{"num_hidden_layers": 10, "hidden_size": 160, "num_attention_heads": 2, "num_key_value_heads": 2, "head_dim": 64, "intermediate_size": 640, "vocab_size": 1976, "hidden_act": "tanh_gelu", "norm": "layernorm", "norm_place": "pre", "norm_eps": 1e-05, "positions": "learned", "qk_norm": false, "attn_scale": 0.125, "bias": "all", "tie_word_embeddings": true, "parallel_block": false, "init": "trunc", "init_std_qkv": 0.0523, "init_std_o": 0.0649, "init_std_up": 0.0748, "init_std_down": 0.0748, "optimizer": "muon_hyperball", "learning_rate": 0.00481, "lr_mult_qkv": 0.4, "beta1": 0.95, "lr_head": 0.00729, "max_grad_norm": 1.0, "warmup_steps": 200, "schedule": "wsd", "decay_fraction": 1.0, "decay_shape": "linear", "final_lr_fraction": 0.1, "batch_tokens": 8192, "max_seq_len": 1024, "doc_mask": false, "train_tokens": 81900000, "max_steps": 9998, "dataset": "wikipedia_en"}
Each number is 500 + 40 x the weight over its row's rms, rounded and kept within 0 to 999. Layers, rows and columns count from 0. Numbers have three digits each. The size before them is the row's rms in percent of the matrix's.

# layer 2 MLP up, 640x160, rms 0.0749, rows 599-639, columns 80-159
093:571503534478430541507510521437519405511454446519540539563536496469471494448524466525441598553476491529511570526462533542488381508491468515491492508493483458518446494491548504451450491524533517516456500547460512527495506478524416633420503506
088:505574505541459548548474534493474500508522521498516503467473503507527422482474566517516539467546434505576512488499437552425502496503497536499491509475524360500427474494520465470518493549503482559465572535505545387474507437515509482522467520
131:498552541511545515527461520494547527493505456448523512593484484514489453490551461552531468430532421563545585538399509552404533492496502481418521540518499500506473497530496483526499546469501577494510437521563582549467589476489468554440498448
066:482489508420427530517534487509461458470459476456473578521443476560537461529454503504562555536457514554488489520504478487530519536528506458541417538481476494503488489567459484527447560451548542454486477493520594507492524560433472513454471465
087:562465446549499481535498499511479525495520531481529511570519476524419485381567468504564515508460531490501563525472492488492528501520471427523501555422476527500449483587492497558461509471499505442494511530512521487476458433498474512500426428
104:454497499537470490472493496502524504467591557471467511472530470505523533427609508536476417535384486574466564437504505545510486516480489452538461542518475438537506505416497485485534500539513498443490438542503421490541538517530481521493548448
110:459522542533514519466434473472435556483509505461481542463541400507522485456492485485420482574505471511511479530524618512481477445536461455515519518508606569465515506451487459461433490539518501476454500497539524474531601467481515524556507571
090:490525506504525507552524474554530491439528495487480516520610511541449484528497497540506501426516502496465535501449499466446554498466518566478519493479451462529447554532577496531475534526488510576455499538547474508502490419510517574464472536
110:480571535541548496458498503447499458556493453477563542438530468555496437465544397479521470543451541489539479501447507548425499579500418403451512513514411512567543482470533507508505501495444509511521415598547469509475486530550507557470453464
101:502524490505467546475494522528487464417525451485479490473458508530509534619491519462461534498539491427512501543527568474495493582531548481487506491464561486546527480482522566407482505437522455470562518458518499489535504473459488480559475522
088:464559514531563502501450436498492446531494464503540440473504478564489397529446518565518517570550444528491529560507532457576486494508409502483524498500458485505534494546549500495430523482441515494476480479440517458458543515497443521518494551
095:430531572581481450475509492453480527479487482418532489492517489505489526436506484458473483503552488503500513534518494500517500480553404537480526542538489517484509475494459520456466542590562504503506474447567568483544554474516467459454419513
102:546543479543540534466474491535546495497477477386457512476491521493496446479549493543549530466491495515467439525481460472459499458444522520513553476550516577509522502493453446503527477499489582496452485509483507530497483483481534595357507462
120:514568499479460486471497501497469477521513449467492466475526477480465511461484560468486433541489440478542506540553530539556547509448452486489480577508537565516484449510518478462544598515504511469486482475486556485506563472543552513486531432
107:480539572484419458568564528486509546467517508537443549629519432505548508494470484468497489472472468472493525425397525512542471550515521438533536451460534445534555498411485509433525556508479519466485432506513521563463505513477421523416493515
079:438576559554479528441527451472489469417479408509527459503462535440472502493511494463440482462515447516580560543510535511556411559567448496642477539462505472539596570484479500484490520455531549431496467449536460545477482463524490512540488534
105:503533515555500520514531497549543465493425467479515536499438483494464533446626513533546482456541508485475512588494443562524526469425434488508572495502506490499500439504527518499515521511491526497484423447525475491471565504551475492547523506
111:547556516523436518513525550412437465424534494502442519527478564499522525490482476524580480463510511550500428536512523518558540484411494470587451553519541520485502422529524511484425508501479457475559500538481494499483501558486501526453497518
081:469523513487494437523553545488441482501489469449492520514515511492496467549517471541554507444510462455582434512525537516552466498476467482520598488502529482510509523580510513442458547473486535441560543500451466547497485551486447488510557482
087:542536593516482479482515533512482565489515477553470575474492458470522492537478556539454548543538496493475552526498553518545529493510458520515493542508563358456457480614546470509512447448494513500498476469507518475452477533474391523513515475
103:500407475493431437547554495551530491477541465480481572499525574572529590487488430540528492491444521502521402537598470514477514509511525480490555416524544501504497470446508467434543497495549506503515448503500452512500489503464513517538473563
090:463519511546488507530500438491473482443505468478489445392484457515565462503442395428497515450486518494509523509546473557508503467534476526550438536517489588538565552498457513462526474518467442438570532481536473485490460470531498459525562549
100:488447506530502520480435469565543534479414477516496483553489512491517510462494478474510543558426487480463487478415512515597556471564550492450509507485527510534462472464459479501506488526556557550430482482518495515507515472510546561453417496
133:514568454473515554462523518536486444516505421548517444547567481441458507494550465502458460449453442389441424497450527529540501501550561501481483498525563452536503440495527556527442542530522551543448477544492525452460545556498518500468538509
103:574431488440453546553550395465510415509500537543495466466546526516522502495498551431596504547442502535552523542452470498465485508475567517456533527469469576492469480473511505540521505459408465507475504488488516507513408541465472462463549463
113:503463480483448507493512460432450462508513491501501585454537520511490449548460579534564511443541482454559520536520543556441442507531494503512427504619515511521534473544541549518524463530483496486502436499534484554468532459522560508478502516
089:508485562488480464509543519409463524473487502448516457541580518514550436505411446480447532508496565497538571516505471436474548476471444542504507428494491482534526537463517521498495455483502501518538464464540486513482475521499527482460582488
102:533581522469457432509495550455533511502497455464472537557438499523480397490505515547481522469510487474483478498580483592449531447482449467555452498515547556496486521519457450376459519504487504537516552532524520514542521572542506553492480465
088:492480504485526592573466557498426512446498520496571472436542482547525453501488443469475468514481468466499581544456496486526516528493419438509495483474445521467506470539522525453508552496438519513506493570551537442505507472485448501469523513
100:524501506429522459490453470470513480501446488505511452431513520493488497468465557482502542456446591504488468455462586517486538489543562487473476536528509509476443460518520470542459536458466497482506534550453518451530416510420485550524480495
085:558518551488425524434543477558496515492521504503486511478488493491519516512471498462572529552435462490481445497531443529487526519429467538493535449515547498563482585466514541522531538522548589465541454440562530572482453498372455525478476470
104:558469487544462454606513506478535471525511521526525532507498521377458450523449520466511555542515552516524558536483467536470573480562551488531486571513458490488528505521466501521510464496529513545493524532468504499465558462501562555456495516
170:485488501566509470518502483448492538454457532558526538556522517515502448399493464435526520599488480537458531490454500497507497460489546432527453499529499532501490538533545518482519502537482459493501495460497490458480533462553505579508524562
087:476439510478500410537484457445543536501506458502507453458476517547569516425506485435582517605543426456494554538481546521527552520520447473537416506500470457442474543551442481527473506522460514467505500489528463374489527533566468531532468510
100:457464529463434459479526451439499495424496454473542505497475573381458519494493484493474502525558510469520418452490455465554470486493455523473460469530500510519551503503466458461455475604521478471529464485511507510534478502545533519525559487
103:550508516492524476449516532542476492544526439485497519454499552479567499477566465535541473553484511531504485446480516558501485457423464545561481515539485481488521482482508522485591561539474459517468444533510532521424531444535472495523449526
106:487558510533475516434516495535483454490499525486481480452466477458551493502525538492498411524508519555521521507477550532465459462588415516472424575415525520540502403489502524510521541441460539503508485534469544561455434558518403541513540487
106:510524463458482473467429487501477463537517487404520468445439486476501477438509532527517483467561462503441457526532495526482535514451475548466568446508503555543532447456530501515437501557592551568501511579486561462455563536507534518490501492
076:578508527593436518542487491523452501490509533440530446487521481480547469439604467540518462492480462545495520513469487550561500489449485509475549483553459487467494476482533465482495425508501554494499530545525540470458449519410500529511479483
092:488606442509450483493490506509429468538442445558453545482550487554551486571499511536453553527529495543514534512446550466525475463494490478556463553451570437528410466488564483477448524512552510506529500506428578460475571458454486454531439503
099:473540495556560579492543551500517496513428480524525484451537586447520590501560516493479478492476475532492507474456579562491470462502498528452517526510480425543481504527538481502586471543454461483494465601433460463528469481575507463482525543
# layer 2 MLP down (transposed), 640x160, rms 0.0747, rows 599-639, columns 80-159
096:511475457434507535525391466476476502497532527527498522503530496489490510519551559478449454481429527512503510592492485485471473572408489524440511423556566523544556503520506501525497542535488447447556498388512516517587525532513547459511494484
088:447480523530528539503507540499534549582451501551484550510471547495439454425539506449444455512390472549506479447507521589477369561510488491503464469496511562515464477456429492511429456567503456541512485502496462493536470511528473554527548530
116:488560533526531508529500516476540500425510542561538559440427517440489529524517545446480474515482493519433491576428401479543473579535492585504470537564414515499495501462474465516517486495515493518494583557443559514467572441447472543566467514
068:511474514477532462485515506514465469562509513473515480473477468451471505562506450524518456512460478532460460416522534424577579471514443535546393483574514494473463576492538451518531483499562494540566479538484461447566486518525535462494491446
087:463522524527466544469480470471496502506512476553537491564429511471510466532462496587465545497469529509494461538527453565486508552521518427484528475565574455503548480460526528446516427546602431498478566462465521509508464572476537397477505515
089:512454528460435520492495504536505440487517435521518420479465448560588550488490448554553539531509476477468487547499511510520536541579576488510488521529514531497436535499453495459517485444502533510478498476451500529405491480450530507444430548
110:539506520553554459470564515481552522495502502465522481515489533459555497463464514519504499527409503466415517498479476488477566513490580496527511488555461534516481527511464469489521450506543533508488514527485421424481441421457573441536431520
087:546479599531514551474445481438555483494489476483488532495463462454509367468538537507528486507552505504478455535520510466499464565502520475466469517498461504466448501505508487438488440490517476514532456564430558506493510467464407497517550554
114:436475503521508482471515495472544475533520488484416430508495530494518396605503474466533493483547465556499555537473460481506454470544529521565511538546556513527524507457451540524486541453453430459401485486523560547512459604502489477520520528
113:559520474508424536508490561497470520498460548522568503523471522469484504498453523522456529445451549556437583437507491430458461481510527434475483529460528440526544507547542569577596480482569561476523501495528535457512547446481543517458539465
099:575497459495485470481420497513445429524504511484541477517508474463444509481490565444492493590414452471599464513515523523515520422534480522528488502560501555557468576431532423462551544439520445491550467522468491486508497582435512482466525433
095:488534477491520469487477537508487506516514397471524527481465444504519500525475496526525515500461506409568524507539559528520505492561483457440524509479460570549445488475520510516501475469581511529466501467499496511438480380565474543462576501
099:497468460554487479456495471518525527525528490497503477509435482517518575536465501477538464545448482454572531466550504512497458429459504485508485513481467558486527544452418500485515485481431485448489526487486582388454514443481578501520496531
126:484422474496514522488490566540580542457474483608472527521428529453566549558488530515502478479472527423474478515411450419463508540521524555507462515425472469546514492486581528469495454482503557461469453505524483532471490521515474493584509544
111:453498452471499447453485558539482486471455474525500529431438487462534545448497485555504530522500498502511564524471528507461495446449465533460490555552616623496536535488503480588521491548434546438517510450489427485515509492557553499556444460
082:461508567450609539415500541421453567529529503483506486493542521484556480464465489526498462495470505545494506481528463470463475481499573524504488502419606462491476485483489488533532459517484529424497503517534466549567522491487523505428529459
104:507493508473526496517478502488507569557496463517508449564465410492455511506518533519543437514499516498500501486477473465449497476475545538480504597457406473558456489538429460541494477406475590562490509458541467506456537509448456570549514513
114:522517551479512533487552503513498470515511491477465522457496472541460494511456486501524476502475496501532511438361446525514496446486473509451447431519463478500482497434492492417502495553527476593493569485506578536488527408513599496533466608
082:506441492410433506505547426537466534439515577435505503483548475453550485543451496482496542498519504524540552520499490501459551532442534539477452448516536552421533502619425519499543471544478486417485512526489516473608513437535506521532542424
084:426414500552524499524494521483518462504513474427422429463526400498478518574542505474591488551448482533502470475502474468475502548474464535478516488526490559403557488460450485546569446514462539495496495530484490498561496486505561501463524508
092:519462471472558490565465547511465470391485424586485565543507504527569436457482452464504530506489509526539507576445499499513475506454491481545555527511516478557496466597541462544544448497463524443550499511543510531448508553492457448487486470
095:446564515481497504556512541507551547573450532535516462524533482464497470437498513489430507519519528573429488463437513507443487461451462508490624496493483485433527520516392544520393512487419486508478517520522514528526557542476487515414548495
114:447467530502559529544534435475492495516494502443483568476520448526459546467471511528492478441495522541522487435509478525508454532445411524516524470570500470474538448430449514527444550485548479508408546466561510496486551514541529527467568525
124:517535511511542483481527398507484516520468587539480491513483561487460543488480508458525554554524509475441488524474427484429492557506513503429507464546514551502454505424453462502496507486514525552477531469505486521468544570487533497464520553
103:588563491440534492442487495502523425540415448509566531568469507514494519435422497567462398545476510473569450452469478512523604516472462496475494528533542509556520525490500499520522468579480513510434522480429548495446505468521585439458481508
109:467486500453562501548484487562538502491534535526506545506453487523468537403535514550538481531491474496548499540503506508476511475561497521514513536477448566466470371504492516509479450529494495506469486529485489504462494539449557499527502494
091:442497513511454482514489445566543538502483517504558542486464531463533503504480554549465451598483461507478451457428472427503510535498522505501497469474491510443601581534509455496474489452458503499482507484475516463518489531473597517491560526
128:555541511435497492500522545481496455509522494551524417538504431570481557440498528536553529511433512518548479461523458591482511503504451437489509539524571499471512497576516445462551446493517550525523477409538551509552504477463524479561477506
081:540448500474502547460514524518491490530461446526538447549475474397446493485494471553455550503483476453534512524523520475508467518447465466484468510469584441450450511462496490518524386502546461529562501532508510498461533451463541401495537498
104:517435497510488508547537497470428488476500476529467585498612538518490433491424519480580553544465522486432464471428474500567531515459519479456467480517501460440466473457487478489547500534430412541483520500511520500542548540523527487449540495
092:526420507493437470469447454513460464525564451503481505472456467562553535472473486485543501499475500401536500530530567575493482571529474514525537483479474468514506458542482473537581509494521510569525458429499496507448497563556556499432463562
099:508454542472494542466480477438519497536490529452499557498540477588540479454544509457493536429579455533461479494499478487482515497578497566515488515446530489524408515549510485499521435488551521476438515515392475458467444545468409565525493456
149:488418504462521476602483456446514474535509545474498522502509532521482527483537489532510511478548469503472461544450493506542466561487533475502518517548426528482529489499545461475507470465499494583548527552472526501446569477504494529583509467
093:491532475459478565543472484409452509525500518452475513496460608487502545534494555521538528540527535459544483552471552435556441505511533548461487412523529439547463596491526507556446529453425483533529496522447518443528558526472605513460494504
091:464550511540495549471541496476460522542508552516495431514611424520458524496498513507495444452450522546495545540543472478436495530506525543517527493484458473533474461468501531508527546559459592528515516413548542424523548481417535433484518473
101:452535508442502533544589546434426473474541405526515522543543543550531418499462395544482508516519534504568535450481482536566457452492509453461534466516523478539463570543521510444443494527459474469492466519474529483504520530486483588505434515
113:466539490503504564480407462534439454483540494437471471463494528515508480548545504526523508473524520541536468550423440444528519442517490474551556546411550536481471526507513528511488521494488521459555501554494460507544451543520448520520413542
117:544496524473564504498564537512579479501504478548508567521557584500511502552539529429432489472569509460523502502484518458525505543422508470480464553502466487462491587538577457466579456549440485498529467503494454438475445463473489499590456433
078:389498518477507479447498497458497548448423458514520469507421479498546544518563439521529503475524458530466513452567553473485509549462550458488458574460560481464457493498498511478430493484419536533540495505510502414453514554496538496573423527
092:471472559531525486456503513510550474530513467556531455421502522487533437475514538507420590482499552438572499540533509447500461466557453498529499454533515497491537489423478473451485437455571466491457446505510515550457484607542496445566451518
099:475543402487392492508481602464547522521519446448513524503549538477437529486532485481527509505505542517477505466495489459515504519373484448501505454536520461524495413501440543517455528507455390471488514508484510554536587466556524442504440430